{"n_layer": 16, "n_head": 2, "d_mlp": 512, "norm": "rmsnorm", "norm_place": "pre", "init_std_up": 0.0437, "optimizer": "laprop", "lr_mult_o": 0.918, "grad_clip": 1.0, "batch_tokens": [32768, 65536, 131072], "seq_len": 1024, "doc_mask": true, "train_tokens": 387800000}
Each number is 500 + 40 x the weight over its row's rms, rounded and kept within 0 to 999. Layers, rows and columns count from 0. Numbers have three digits each. The size before them is the row's rms in percent of the matrix's.

# q: layer 8 attention query, 256x256, rms 0.0548, rows 0-66,128-194, columns 0-63
# k: layer 8 attention key, 128x256, rms 0.0551, rows 0-65, columns 0-63
q0 119:541470553514520445470476519501531490572554475445485533509479493558489439558522521477512459510467443484540524472517544506419541451614455526452497511439504531502562569494480476469568500443536499
q128 081:568479513399439442493518549530531471461478537478557484549432502399507484491557495508546556434491525528549493448472537482451455546543504511415501500485499468540470529504529459470469590510563531
k0 120:535488566515535496535493475499575534487573506456526571497477464478471480566514541481478550474525551517463477493511485488479523496579520526480491566488507545493543496489562562529553432485520481
q1 131:502540516512495490551453560423478486443484467518521483479558397420573534536527463462465490571468421491462520564509458493581489481500439519505521512503523454439459511493460532529470528526443502
q129 065:511505541480480490514405352472524545433498532506597494502445587530532580500451516454456602493494532446494518545451502464456475527513487506544487529535526503472475502623471461464524521547564499
k1 098:483490554471484441499484510484569444503520488427521571515466533594531535492432532580530559513506452526556531574547500510484544538490435500544528469455508496504522557523501472536524511501501496
q2 113:492520492440490432476499490520535526542561496455524453482533422438569537459470476525531441561449521460526590579526490545553536456545439505490467495478549545516415533516468524470511546555473503
q130 079:518458541496462524472436455540546504427484536512570500537415556414468510509527471457503621492449533586504620471412543472463459478490537543497507512485449492524493508533469394491464523541513471
k2 096:468476606474523457511459510462567421486486422411485521535453491528497475562525615549484531503518551506487494495487494464471544505435514501509579468481452568478530502475504537541510444404475471
q3 112:463561405492552608507471531509459518523480565483442506450535515470488539457424518518554529536517480574491455503498478560560559534511540487462435456515462473475465455529498455564492575542520495
q131 086:509530538508545504451468456482509532563502514446522459489451460553459459524420481500481503646514452436495521550525501557472480464521500495537503511572486496476512469561552516512546548520492464
k3 111:478497484446520463497480478481465508475479521559502447509511409480569456463492499487406442485463505513430522534513485472547450539490502535556532466520560524416412554494461475429461543513500472
q4 109:433501461518517614611546522485447477449401540520527501460519508515534496444493504494508494485492525564509421461450451528531536520454532461543480475543453485471486443442522522511430498538493503
q132 082:509511490484511508533523421482502559498516531458509484535521476595469444509465521550508433565522474459493447531562525513517527448485461478591507558605531512468532451516522530552587446494498517
k4 107:501493467455458502420544496515447504489432468565452441576507499499507545488505490438552426513496428484551576527540524481527409530463495504495495490458557484508450488448480432532435534511527489
q5 117:466447527524492474460562462579535474522519535479560538533442532535436447469512543527539524427523538511504483451492560477436450530534549470530523449482499579526540482459494496496562462452465542
q133 065:470469420621554544500571453488447469565551417509424484439587474582575531473549460522511459537519534479536430463541495434547567572470484490495505507476512488482551567459496539481504440439501511
k5 091:615498490492494494504532575470480528436500518540416486406551469507513516555521508450494530499474483439501500532458530498504507467478444512532542583502464420518489463499445461517493458520539450
q6 109:477462492492487548586508489456495460460482520510506559513546540497471489445527548486483483464490506568464385506533459476511537554438558509529510453470489468486549417548495511508507498476480509
q134 087:483502511534577534524513502461437512575515455455468464505552529530536529541479446560530453585547494486553496499604508552519462473435489493602543498568519529521581500481509528503505490482498473
k6 102:510533414538461584481534484527398578495521560547472419536515513460512487464491472472522472464460550484504491448548496523473452441459490494521490486545483457516459532515490488470473497561565525
q7 106:532458576436481456485539480547580484547540510512473528514435548556526489454580513451499496529470498467482554508487534542398478498560464573518539535511466532525538555509499490485569519448524506
q135 087:442523483482450506475460580560458497467468454542462570483497427435577495516531456499546504457502570485565504455404417506514525455482552498469531501430517467541494542466441481456478470436503484
k7 092:507483498545547504555522584437494504435563487414538605512471435483440475548534502527485584448535514520509435459493458446528534490518480482482488553514515564477566414560558519490476445506490518
q8 117:505492555481444431423451543514518543545519462492580550540471501456518492515512549534491536496538518501507515484559464465455428532502490480507616483454557503546546550426514492421549470518528501
q136 087:470454438500481505472513420462481519460524479533458515458509453523484474513451492484495529429514536482487468528467489402538518551452518545413464546468536457521473533529476508439536410534546498
k8 109:511421527521522474522484516527561479493484517485447496480448551455501446555511490491545578491543529486475490560456509514486494421534514493432494584565379497491535488485482474512466455425494482
q9 120:542592455435477477486449474477467542468475509491488529491568401516512489436403462503536483611400480502504528513525511567562490499458512470473440511496514499516423510546542445443470507525489538
q137 071:538543501483510566519483464509507433517478540567491472537530550520481513571499510455556511499460463566523538418501456552515516497483529471445475423401466511538501415484517471514442492438468471
k9 109:419440555537543481521454466501510490529508491463491461511445497412516530485575574537466454429558559513511511395527538492479494564550538451550503444551539527426533530505460567491527520508506492
q10 114:470552443490503567513516558451522466544480556478494527484559508509543474478496523571519503485518562565485372502529468528465557594466556469484481468445479475451549463522481479527502523493484502
q138 088:575503562514525529517530570503499544524502523454468502494532572553470449530523519488464500573495497479450438521569544528456450555465493495549529553584500512422555515489483543522502512490477487
k10 094:461499441469478450521499468458444541496537576569456453503502504474547518452502485449561480497509529479558501478521508509509397489534509510565489559551499473479449468458432501514477527450523434
q11 114:498487571573506505511513541561537476445482512511481574451501529541493406529582515413469490489418504501484445496544576481462542520566564514496541525476472511469537464512463532500474480417474556
q139 079:550517452555489513444473561519504476514517444500454535450536475467562532532557499485416416448494554476512499467456477459535467482473482542513552530474536523587540567452438480490492548431555500
k11 103:501528466481492547488506500474506467481540544471480547537552496535479526488479500576474520454547503504520420476488433544480480489497468492468499574473485497472575525560533487519537459518569514
q12 105:421429500515573491520608477463527456560506557497516429466497594577527509520567601480542513453529547493516441508518513475455553537449599500509510484483454539476542527432447535449539534533532464
q140 075:493434527575553484533482462494508447554549511487525447512495569514461565495525549500422493497540458496455518486570562497507462507477540472500523509557489512451572445506543540483535509535501505
k12 104:513552486479479517501524517453477575480503536479429512460520502538516473424459408441466578502525498446532478587466512490512440517473456563544509570556517452497484468488525408529460560510517448
q13 105:471480499558501454486484507564554485486514510489510560470511493498423407524497558528509497483434529529525463466532568473487473494558557473534541483473518571530529456511458515434555468481459539
q141 077:527473496523469563423548601501481495534568483544473518470494510547555503497491463504402505415557500475515386541468503395510485486458483494490519533486524527530490591499418515515506461511555526
k13 084:493433491463513583559458458466511475491511534511493482500473465513493523546543513530519563501580576504462508526465481450474561495523424487463427568540455463440584488545527476466535472523512468
q14 124:506533511452491463414500466504517591582561470491511506500426477485516462498439488538518536520533506445553560503512523488481451516569460510505470515517554572615455572515534467454561573513540491
q142 074:489521481429460496510457524497499538463456495534551518484509392459483515477482477495567568496491575503509509488408477452533539469491483513453468507437475431529414494511514418500494542492517478
k14 100:460473583520512474536463497551592488553531434492529519441446435502518490511482477520469487533498518557473482514525527507503567522569522533556526415562536493430532421484575569461507489411464474
q15 115:505517407507563586526463517446446531467480512495442438489557442495478529541480446462534501501520444520540496486460501511522473441458475418445474497554425451499492530480540477494436507540563461
q143 073:499544547490522471519475452530532489531474503465537512502433533472422494505475557467574514560515461534461497462543584574489510466528520487528463473554473511440531448591522520512542504466449448
k15 100:419500529493454481420501424562445467543427421544530452556520513513499572467460475492546468533493510499552519490573498509474490515524577541541489481419549523507441486492438479583429535487507516
q16 103:495542498439524538480546508493487503615520491503537452532443489533551482442492544485560524537559512466542521430465462561447429483452532434506510510476517523495504524458455439456484541502521473
q144 098:451486502485455493517517539489467431557453528479543474485529537535461452504496549545524539521517514521432415506532470524490564580455555471466492474497536460439498461487488521393439455483478515
k16 101:470523531466507445475474504489528589473554542485489469472444531482526496491488438469534446535451554500532555589522487475577418526526556536440467495513476470552484457543492505528550571485506526
q17 127:432481410538517560527460505493439473559524448494483531474561501516500471514523519493472532493556477511544423487489515427513559423484585470489516513499502492466514497455448538477496480500568536
q145 077:552509520517484518587530520549519492430444496514487516467564569499634476480592522448459546572477423495461553488536567501509540532493473490530565507530556502490553437557521523490487514520458477
k17 112:511551502522525544423522502521457460544506476454463443425550518556543515478552497441498541447558480488474448512523510528496483531461508545499494575571579530517505508522544462543482479560551453
q18 120:546503512565422488513442571543506503430472430579511466530518482457496492512467436477490516471508412474507535518453490506545465438529409478559509516567566528529447517437540454458487479483523486
q146 089:514497465451386477400451506465496500411504446536458491429474413421532479506519447487474561454457542475510509532429513407508526575477510581442502479446541501537452518494477509443470565477516487
k18 103:510471494511539543493548485571535437509439532495541526554453490505455528524557579465499451493490508531478482486490500521451586440492547532477519499497504505520520522558473578503534466485473530
q19 107:543548438406489484458488490473463548525545506519541526513498529502513533472473458508517466545553555509521487472493529471549422496451513541545464414509523515567474496445559494510539479565580482
q147 077:462543476503508515579464406536505539493397518508510491507518423505403431454473512428560461538447517539517449480488491508479589500483523450464475496458356579471480469524496506524480544429535448
k19 096:471468489568492522527487460499448524463480481557468509424452437440486495532524537448470502454489563476455530462461544513534501528542504484612554416511536470493433462499438517494540585523472483
q20 113:462436521519496494522572483462528446478499541385557487522511552551481527492564588562500509480483576537434461522544440488499562544443563565497537463460477459454581430501468537494508490484467515
q148 076:480452494544564439502567522466539434525568521414483466544510554513497553514509527568532505447522524443465418571589511536522501509500504456491552473570538512447525462494510461517532446492493569
k20 100:512514449453535458566468575490485565459537557491465509479501507485566475473526427506563537527537481421559524476473517452544437487500444482467442606544459445500508507457470387501491529492490418
q21 113:506470557473449417512459524537560497557491498481549516545454485499482457505460536546501529497487530540467508505495526503475573561548514506521534530468572540450465475488528532440530531485500551
q149 083:512460500486447529441477602513484456493525441493479494535488469493570477515568508561435558490487543524486497498468489455515489538462546511509568512451524498433476528557484463407512484463477589
k21 095:481472517530581458528527450509544462496552561447496524522491466443488443490510542512526482481532518535449474430510524474505546454513516465471484504542503494505525498548512533451546473480484489
q22 105:477554488515546557504489476469482510505517504477516482485444403462505481464453453524572522516512548513485531452538536566494512492467546507500434483553529548446462479558604478500459506508466553
q150 096:486559513514562525447448526557480608539489549526544495515469486498457442575383494479575535550541453531465503457420462545516560433478421459482469457504515495479480491499523493480561511505438446
k22 097:431550450490481492489533466476460524539563536495576521467507489486441475432429468499526483487500569555535483473505461543459443541456533467504560469535528492493430483467458483488471525506530481
q23 124:497504501524572566566493545469500474486451505476449459531533540496466478513525525516528504526436463554492452485452510554528528488472524513503497544478507441409507477513454501523435542464412541
q151 085:530548511501549530545559605576549432519471547447463499534555518453550469548485516497557502540471494553468497541547498583456509488517444483545461484506435456491576439506520529528437521495416485
k23 108:524505502553533543456552495490477545493519478417564528568502491577486507486414471565526392506473456495552487474510475509565478486458446487414484488554483506480512532550567479503510522553503515
q24 094:475460579497444511544467577553539504451471464488450545466502482466512472489541487539421478471452500464548531483459544500529543523545482486514539518561568511551451495529520497462553540470455516
q152 084:519533492491451503378520541499473527457508479541516509478498497468528510527453419467415477474547494484539525480434426432543485514505461562470527577457556506538458568462493476491506510525535444
k24 084:524480501460503504514533462560614464533449520461527561549496492536452491503531534530513502493472557516508524545492463501446519456544543474499543437511500511498578484538519553510494478512507564
q25 116:523533432510511533454452532510439590456516473531471489483518471518490495496416442436571476509504468495567474448470567507521480393546441456514474498581509521518493513446575449460445480496536471
q153 070:517562463440480493519459434468465610452517547539500454476486515455455536525434495482593468538486542526543472474512531528473542460504469445441395540524482541516466511517546472491469565512513445
k25 092:478522522510469501482528486489460509542450471539480472522543550500441519422478465485437465525413518495551546512479504529444551530515549539562524442473478474489436554479420512532528564511472548
q26 106:456425520532443456561511570530541415548432460506524462542509553445527462560513558535446567471471486433458522554429452460433505529511540511484506545505508536525502518527505528468507526494473538
q154 089:469474533551424484447489574540552433476492464529533488523450530487507542497560547536413504446498516480487470490479442438487423612464559524513583477467579478505520519481472485446484426498485592
k26 088:522442535544551517467468482547559453505476481431494486537508495493483517566514467506523504410520538500388481497546550511458520494492479446499520501533551520499560495498516567429552483495500473
q27 097:478559505436439530478460488511450552480544453529476582480519499529557460465478462498437474506532463474532520501520516455534433481590506504472481494512528487542484536492496513493548520561551510
q155 080:514505428505510478499486528489486532517543509571450476580414457441483540491474460424453493467512467490553505423516508517523464495543523538564499487421508542515450536522512450506461493554579505
k27 082:503440578545459481531496543541548455518444480547501459511443543501503561517485551473418511484424474421456582581506485526490483579491526510523502479555517546451525499451541464540416505431501510
q28 101:498503512381476461475464513535491513510555521508511530476532444494476460461448465485567493563515540515513476492578535557541465491479484539413470482438537482524478455487503469488560523508526473
q156 089:508547492474484541423483537491421574501513517540472505527618466523506561553447486439451482532536536522492510525509451522508508434520455491457481480472556556567445547492524473478523469481553486
k28 105:480479491498465432578461518497525541494545457570507475462466513480496528454503522471525463514472559498628585466496525480523512508547534505555510480585470501451465429429464454483425485452466525
q29 104:439574435519477568509527480400428531502486527519486445498496480506469501467445429449554499545447521524511443473536487530452518494471496460502447437534451479481503546539497455501494467480534428
q157 089:460544537483469510549525466551521554559455508509534495488494493551460481540431511489532485484486484598463491489439537472511603486474433477464491442454422501512468495487508528456490490534482478
k29 079:529532466521482481491511514409424509519526475505473453497529511557413526400503504478494475505499516537567487530485502508492524508477525500466525467495523526490473517569467518500557547558479450
q30 112:497548454479554551505510457457432553491550565493506498465504535563530497508454462450575503525564498502532512491517528469520413498490476436493460510499446505571503532497519456560475551541570495
q158 074:462462475523545563534574359419528530491476527514508485478537464566485464467552482488547523529480542586467413500518469565555519521435540462426460507514427464513538486578512534488524492527451472
k30 081:501546540462430493518437476515423495536461499552444480496542500482518486475438434546538514507497448528550501484506450548503501521533470558481514509458534534449413467476455430552516534464534486
q31 101:536454489543569495571517488497572532465469497504545461464445510516444499507529565488501556538467539551454461508465498501472546506484483567508516479483475426451494453541406514509435553480428556
q159 081:535420567529508518496584517553539453393440462451550548464551514585513477493572516499504492511490501500466511521483501537509541489429530475498574497524471410488571499481438532581482451501421508
k31 094:569546422477537505496532500500479470437494550486450497489554475494496498503588522487498448480516477496449419469490494474534528504414488514468494598531477559566512482538548516468599436515541562
q32 099:454479480557543521523546482529526473479441512498454448495570596566457476551518501515480519456469502496497504513502474431424524490484443493500528489513465467408521526510440544495467419512531494
q160 093:471471465592508429521575531500517429491487471517488545419483545611515556513573602574438484530484507496446501520480557460519515506480559496461571531508550408439546500495419560546411445551460574
k32 105:494493532531535508470524508554461524510438541490530480567518516504468513554533486515503486412494422468476492461489476561421504446518434467445518548467528514513548553509534459511478505532490559
q33 124:534537530553457464515471552520496478390462436496491588496557482492463531494493495491431508453471432462477551501481500497584568498560431512487515466497572469487511518453477500510481437506486528
q161 098:560510452453453532455499568547476502486497514533496508504417528486543555496486411414423462488576467419507580526494452417545422502574473524510498561433550548560464556505559515480464466503571504
k33 090:526417480506484528470525441528536452487428567512530472543495554450444499542515588496443468534542436503457557428445445526467537465587523495540528472478447516541559517519491503475556402524528509
q34 124:517565417452523533527493416443434534489500509493417460500477471561500486484461445481598451462528471503514507479481515480535506497534452512503446457489446449497448531474509467467456510496582482
q162 072:549490453547517503578493439545495546458473535529516457421474481548518489526403486515569502554466470509478469406437494611604506518549490477474441504531531485503466534486561510491551512479509453
k34 078:472548478518462558479459502436439559513516492526490495438558488531499539403510507496499485575499456571516473460489489532530530526485517581554472472463510469515434505509465435497492521542490464
q35 086:453445529451486492571502552498566492413479499457514479515490463489444521567572561529488512467463533485489478523489453497381558495450456566524541489438504461401504442487467573492479504483399502
q163 082:500476535442486471550496533538563523517486480484558505468459496480479428508563558594506515549494544527479516514470473518461521494452484487496556448460555511469518427542400533523517503481455504
k35 103:540520524504538564492469495473500502499535601524505504525511495465483506507499501515546515466546536596442456464549532481500472469511428448472432523511513464537511539518490532497522453555571483
q36 093:541514554523549587532518478444497505509502578456505430528519492529481568486485507506532515479544454581505553505498428523504423482432529479497505456471493417455540507509485485577427498524460507
q164 097:506474555525521481524493533473584475508462497515585491485494536474412451481560564561543560510471490558452453480493530494430531522463506474483530475496507465451536431493444546487482496488433575
k36 082:510463479535481472475424548467498506484534482449483518511499587527583449562528506528531505522512479468467452484510512527531460514495486514432425487543543564541509437436578436456447450505524467
q37 093:497437560493461429539556467507574461475505497415553496536463599491477419505546537578474572509455555465482460496507511478491511578468530535494527467463506484515537505521442575493581474466481547
q165 067:445396547557536408503584549497548446483535465505448568487564467476551475524585497537438443479471482477463519486514527456474464523433516489535459544516481517497557496529466458530533477578511543
k37 082:592477570556511505534498540557543530491487499480514490539489487537478505588486552492481486449529535492458484462493547485474499490559474486529480545510483510536590503514566505449443520505446546
q38 082:466506443432442502497474551590453510550481498545494561512465484467526442517498452545527480507509468437534443430486517497495458472543473481527520484588503586519465522521589422438556533519521470
q166 093:470498491448433479453479467531473505532504521521481445577516469436527511479473485543531489423606487561466497523474534527496455487490500512485452510526534593511415522515568454450529515459534471
k38 094:498550534504474460496613524471510483492503468497523498477521500491460535434518488494578514462415527535557456510491540501536501520486532457546543426436523464471419554563491526505486540528498451
q39 127:505565453484553555493491471496418554482483489534407532477506544514542510516438439424513483494549459503554499485561516458522473409489460448490436512537467508521505556511566449497457484507553439
q167 072:486507519515527507532424537467520542529498500479521448435507506533504478426487482528650549582510535474510437471557459517505588495468490474457491443499507484459525462496431507519519558543490420
k39 081:529538493489439553454459522451405493512445533554516494513526526474485534439472497502494507483488469469501503498458491561456513488482473539454551456487506464446394553493452492468541524566531508
q40 108:553532460532532566526528417519457546547505505523465507525532547495556512493476478448581534513573443481567492478442487471514441433463468481494482491568466505552488514434501514574427508529575470
q168 092:502458504501545538560496457453535541454473452527524458419466549475442476518537562566562486509456542505450442467466515467521560538470529441460492500509504503465504479490478506506535505508446475
k40 076:494508521476521599470474510469382466526467511537510466505488558525552506546461442555429471511538395485471487518527445568490511444516483562460510512480570501499444517416501442489491500475487466
q41 078:501462506479552461529548462504544422537478539514602471450459526533499467498470597509502522465545535524442474576469526441448475540489497502542481509500529438503517414442497512484541526473457477
q169 073:553460491523493500530525513519539435447547517500529485444512565512501460517570513558483503501442508429473529475562454526491454540494550440555539552469575491558552482499484557523481492473509559
k41 081:543462475554598458555511513531568555511521534491536482514512490433507477576470518536469461516500549461466464502442565458528512551476454462452475508505461512531545471512476458437496481453515532
q42 116:557576458583478583475476531418468567485479474496433471444531476490545550453472441481530488487521511527519500426531459549506521489483436508507471476528497513403435502509520447548419487513453452
q170 070:531563518488453511551454530411535523549422511529530517493544512533370488480443447432507477563474499529490509427498506500529624461508459593504496492447426499459459466510471506490538542538431465
k42 075:464538533499454561480525519480404434475519497534502519552459524503532516465490464436460488519484448542578484557541463524501486448481548545478545435469551505465427543499530465506458485558491487
q43 083:491458559603500509522524457479578508503483498479599413509505554500540524514487538511471519515539498494519576572414510520506500472492490472496465530487479374466519495491423529509466507528422532
q171 094:538462539548556462555521507492558474489479453482530547465463528512503479549583602528486543519441553489456452453473528500466515477474566498516533473449487456414593493495422525522450485540431559
k43 094:581432533543541545535466530555482479469497525424499515497503510532541487595518539491502536488547463483413483488475513497474512531538543555526479527512520576562580489538597505502508475471500454
q44 079:495456539529564471510509492470556455500539475416575507532455549523458518486485575504494539475465560516437445497495469552473543545421497549528525500493551448447531441478484581488482528463434550
q172 067:518496546540589421513490583519485484509483453536582468477543491514449529552574517538459497555519431442502485441451500611465470452488478503573517494489529468430557493473447545588513513544407512
k44 090:562445502500570493518500499508603516512467498504520488455524463476440488533532579487432498494524479479490526494484522488493472514495465513522494540547460519517574510533477538493501514485512515
q45 129:455450592542480420525542564520570455522495466483517513505534456443471523534559549563456576489516506501495484501501471498482507556484499519527501511493540511487507509503521547478537502475386543
q173 076:516460420508519528477572465571531451528523496491523539552471518500544513534512515568433457420519464490483544510519454517435383486576521523510500526601562537530483580428480488506544516522552615
k45 074:535487564552564452479559500513551467464454488504527549544497509539455486591557472510484525472460570465450507514486526487494499546462540429471562542474458519514538526476469569478496476481537492
q46 091:523491489542461546478521424426441506556524557459406493489631487478521487449497432468534465466559478580511553495543469474450473552457465480494441482521439451516496513536478493603469503463536443
q174 093:497499525523512529532527473456552471449424495502549424531506475502339505468535551518499504539520514487529405481444547523474571549419514535502516447447418476465508452515461555501536474495462486
k46 078:550483533473427557485423507493450462483421498519537542543475554569510532556467531572479518522518447518525461571530447538449465505457497525459544495469561556536464497521546509481431485576516518
q47 076:554523498552493432550593516500588492427492522479602511408465591493450438540514532488463527529435563468518529482436537467497531484474478518502426523487517477511485487483409562503469514526426540
q175 090:519468504494549500525473544487539460446458456477541530473456529436480454488535583525504519531433564492461515475460445469493495497443520542557548505496521476459552480514458506519554545553475532
k47 077:511464546548576511517570508583497455517530538519479467530512473468512524582494527526445437476520432468479452486538534468456449563491518480505546475537473506474618515554511479430522513484475540
q48 080:453504505503456433486537523491506408477496555473544471513477511592405437468502514508539460569413500455486494500524508512476533576494486574518502464437466472424503507476413551590497482509514521
q176 089:471450538562552417518578520497507435487454484483504545478572480482533521563522577470417440517508510402489489405501560492511476489455499475612494465499494452522523544498478547536525458500467433
k48 090:546498531491548484523508476549572558482469505477467545516471520478475536507483503506471490514573493489527518469464494520506523481563482527496533538464491542538576514561542569518540555439479525
q49 102:481484529536526481547560584538596492393447494502581532453506535473492441567497527539500542480469484492474491556493507533427577582504446523450486463410467445559534497464488483503503541476454536
q177 092:453448470551487495425519495586455469504530503512426563487532493605490573461514543543413521457495444521485515522467473501448418469549518517473519512493580526523452584495504491521514467533514556
k49 076:525475500510547488477519475576568487494512524535482453496505427572385580451488566507573423488513548542509520479509517444475501449503465423432521509478484493524520567563520543524583463547564457
q50 077:463454443478509455467402474549435485508502532551533497560468482442553438508458506482483534480555502494524435525556466497506465492487492506549479483535530548517513470514555434409536462485560522
q178 085:487469487473468507490448406509465531566502546497414475516503482512549497449435479504544488458584435507475467513488484514545471519520545491432485540537585545528420525505563482435515527444520523
k50 091:445594476480473485509454500438512507531497452506486504484520484478501502439473456508507480478488557533556538474518531528522502483563474489510494464498547434450385467482449468478503551515474451
q51 121:554553428465512577451505470498432518532538471522442491459463531514479548476436421459478461478506430546528484507518481490498512456527491441426445508510449551518508482473516440526437485475591412
q179 084:573581474548507532575461491490484600546504501483493447497470546478503469485440492477585549561510515481534454475504504470583518522475449532489530457493449467570526512513541583465505486486527399
k51 075:464509502483431493458466484513491491472438443559488480518516530478539494509466457504559559559483535499459488515460424498496533499447503570461490497499511472537479510514434462500498527529479501
q52 073:469487496411429477471489532494441470521447521509447485511546486466450461525527438513444511492425567521518444439538529501458566547487532474502515502410439510519445567508509499519535423455501453
q180 097:446539471469454461457494438498448492543478491482425482560566410529538554530438446472420489434521453532532509510507518513503440498549507474516488505586508525510412533488589459489484452525544511
k52 092:446524536469443426492519478412479475452506474500538544474520475490440492426467523438520455578448516558563507508523445552536613465487493492517506459491520431460415483530449560531479521525480446
q53 109:518569480529467575476450506475437593455472467496409511488521490486525511501478408455484483507500446495512461482494472491575501512481484496457529528556459503563483489475515477524493530440542465
q181 087:494528495559491538535481457512464571473495444519452519493455485527492516517441436466574466514568508468508431549522567444585592474518454485408448487521435442533444498506501497480510576532502358
k53 080:461499428519467559427460476476435473478460465540450503522546518530508566402502478475504517481452467546506507499553459521467505448511516527482469459495552549530446549530486525535469525530487492
q54 097:521424592540471474550535532495577487468466463484534498525500488503437476532502529518487496506489543524469532487448548495487520522461473548514507458523535471462518483546400573480503496487442544
q182 086:500413467539500513514579538491531451467477509580513502463537447480458495504570516513387504506460506523428536468469502522495518508451532495525507483495515437476489549496420513519525401565421531
k54 074:550447457490565454534518526567514524517496554438502501523514498518428508548513498475466439461505532485473473474496504438480488545466527435514498557466501440561580509528481489453508501534536474
q55 078:467418521433466461504458539520469485542504495571486516556461537446465616510517484526425560472495472496500411484504499494446507477454565499587509494500429500568498549534482454459504573504486499
q183 088:476488431500433520460470423521449489572504545498476497498512479557482547454434551526434467470517467545511503475558499575426429493520529486531487524540587506482491491522536432463526482530518550
k55 096:487580476525500427465427548485459534520529501464440509480564525567547519489467447544532544481457530491553515527543529465529534477533499537556463507480552453399455437478511471537447518465497464
q56 112:509519512517538495549526402524484509554523487515482512499379474496570514510401499518517508492567484506473530520525497479489403504502541476507439569569494524573485424502564439501533560497573477
q184 095:572525529497496560543427446491560547573522474512581473480407600487493432459463468484555486490468509505485491490538485457476570530507509518464464455472521536459528492483543560527572564487532461
k56 084:483553530502501463489479590496558469537503495434543492508427456437518467517479512504538616482446564508454467536533425531535518494428439520417512485545553492523470477456529522528447478484549523
q57 076:537491547548534435488578431469599447530461503481500476462530520564477497521492537489541505495452538511481595542520450545441501477485418559467515420489566503455501529511461505514520508501428473
q185 091:499487524498584514556564517526593472444476504499514518501469534473525471570536533468485509555465542487519491526486531415550523514481503474526529459440467476469574479461415572520486518509452496
k57 079:562466469526565440560564474501507570503524553445494475532494556514503536598553540488458472545526523447495482482479534480516503553495522471440472517498404489595615499460499500533494519525491481
q58 110:518542460548517577481520476388474466503527504460406488441541494549518496489488449448456461477511502516523468441523460492529514521485497536465502472562515454465502507546416461527452505522546498
q186 116:533530524540549513592533511450541542482500447483543476492458502489489467540580511476535507580493551473543444501494570468514602517492479514527516466470419429506529415493406570490456537488444450
k58 086:511506493472483507530463511488343570518483505476466511438501555555541540503507524475451551484538449511530442566487503558479526482515498594502534527508516548504525455515527434530459545492499544
q59 066:516481574507563493532499523459545559515525487463567421476535533523512484487526487560542561481485535418456563509482454488504506521428456478422530458500515421483530446464416516486498570503503537
q187 086:491483541513501491567489539480529547418481470518553525491483521442490510472519535449540448540440515425486484514474431443533509500505447581546537481413467462524553523499415538577490464485510432
k59 080:544396514469546501491545513552612504543511514506484456501483536477517495571515553532519484423511531506504446483512533452507416542535552463447482528534478517483615476514468512474475529466490492
q60 097:486518459549499515549466574465537510436540437489609455514500471441497559501520502526539508524515565537476554525476523416495539533440506380433488430471451497474513431516510547467524546510520557
q188 106:449486505493504470487478460436451531460584439417464534461554472491585532481499500441499501553534467412548472514481485420555556539503480477482498523552485466532537537502545459548492532519546421
k60 087:430477486459548467483516525537531525501553493454452493444504520505434418472526546418472464505533540536494555497482541453534502499534531438501480571569487463454506498465461506518538511418483485
q61 112:507490411465522461532535482494498467532494459520520498537395520510446393487464513483503479507462579465487509491437571438492562472555509437466386453502502521468483612487507470459510496511565516
q189 100:454501462552503526537495502568439405493470473485466492497464507477539437556476483519571543457516574544549518525458564465538553504462468482498431431498402489474480507512524475423468456500474483
k61 111:482531545557540588441532502497504576544455488461589530478514512462478500458453502565438465442520463526409473553454508527503512499504446451491556563478543473560510529574531512484579558558489513
q62 093:533490562470492467485513450446485594551544563537550491459485512449520491456456515501509534538533442478548539542511491512480437520481512535566478564540508461607529392469521491591527531538509457
q190 091:614513566497486522547526504520584574504512463511559510485453601480450464471520501511536508555489515475502493549453471442492494532491505566460508522498504462549518481504499531541574512496539465
k62 103:546464544555532433515498585568568425506484453475547463543472484564532493566461509527486541520519525454453472537527508455512448550413453539473510463500525578482535503463534516417483473416523487
q63 079:441461545506495510481627462545563455513464547498548424521520542573508522503497511502560436509484481516506537547445548488466474489526445452444507474457510487478511504492389507540493447524469521
q191 100:506434516520570460547563477514499488497530488469524498464500540590517454566543568503438510504447509406517517480505593411517544550515500457531517511431533477558555547481438567506429442523447517
k63 069:505494464520541502528490398548547507498498615429473451547546463511537511570486545528482495527494499462492478457438480459524469523475448488467518471504386461496588473437450452515540534496491466
q64 069:534535549506500521575546536431521469476466485439484380502478457521483538506505503505541477575514544523443526532419492528536509559498466504536438464508467439466456507490475448485427552487413496
q192 106:540499527518553505603542567508523475431511463500554526469500538501517425534491529459525543562498536436503537465485493432562480542476487520525484485471451414537524492510457541514502516452460434
k64 134:563468538539586477490550483552566446491482566451512469509502527499471506560519530527488489436510483506474493507511538459473468505477496486464491563507496512518625540520511559502483501460514525
q65 135:517432579532520445551551486524583468461492493489585501519475517478445467563555571527515515534467504484430514537420492501472567540456501499497517495499522471492520468506462541505517505515419543
q193 096:529455539494473492473505514572575423425447508533553520506499461514456500540572562556501513498457548545479556485461496526455466484504542522505546478434518483487527490498489533499555437540468528
k65 078:567439534490556491480507476546559457514538532464544428554530493488481482531491491491468439495468511495467474484486540431514475547498498421510487565512498458517590513484539478494499463509512484
q66 101:437540460510506553449595461478487530504582484498428469480540532471544417497536513468575504511450530512482465518551480419576513475492564499481522542475494501439491529488550528512467454515498501
q194 097:511477564529571462483529502468507501555560499519541450495467573469518485524577501532534482619443600457526523508525584434531529489492481546515516458473546443482534463494413520512478487544441504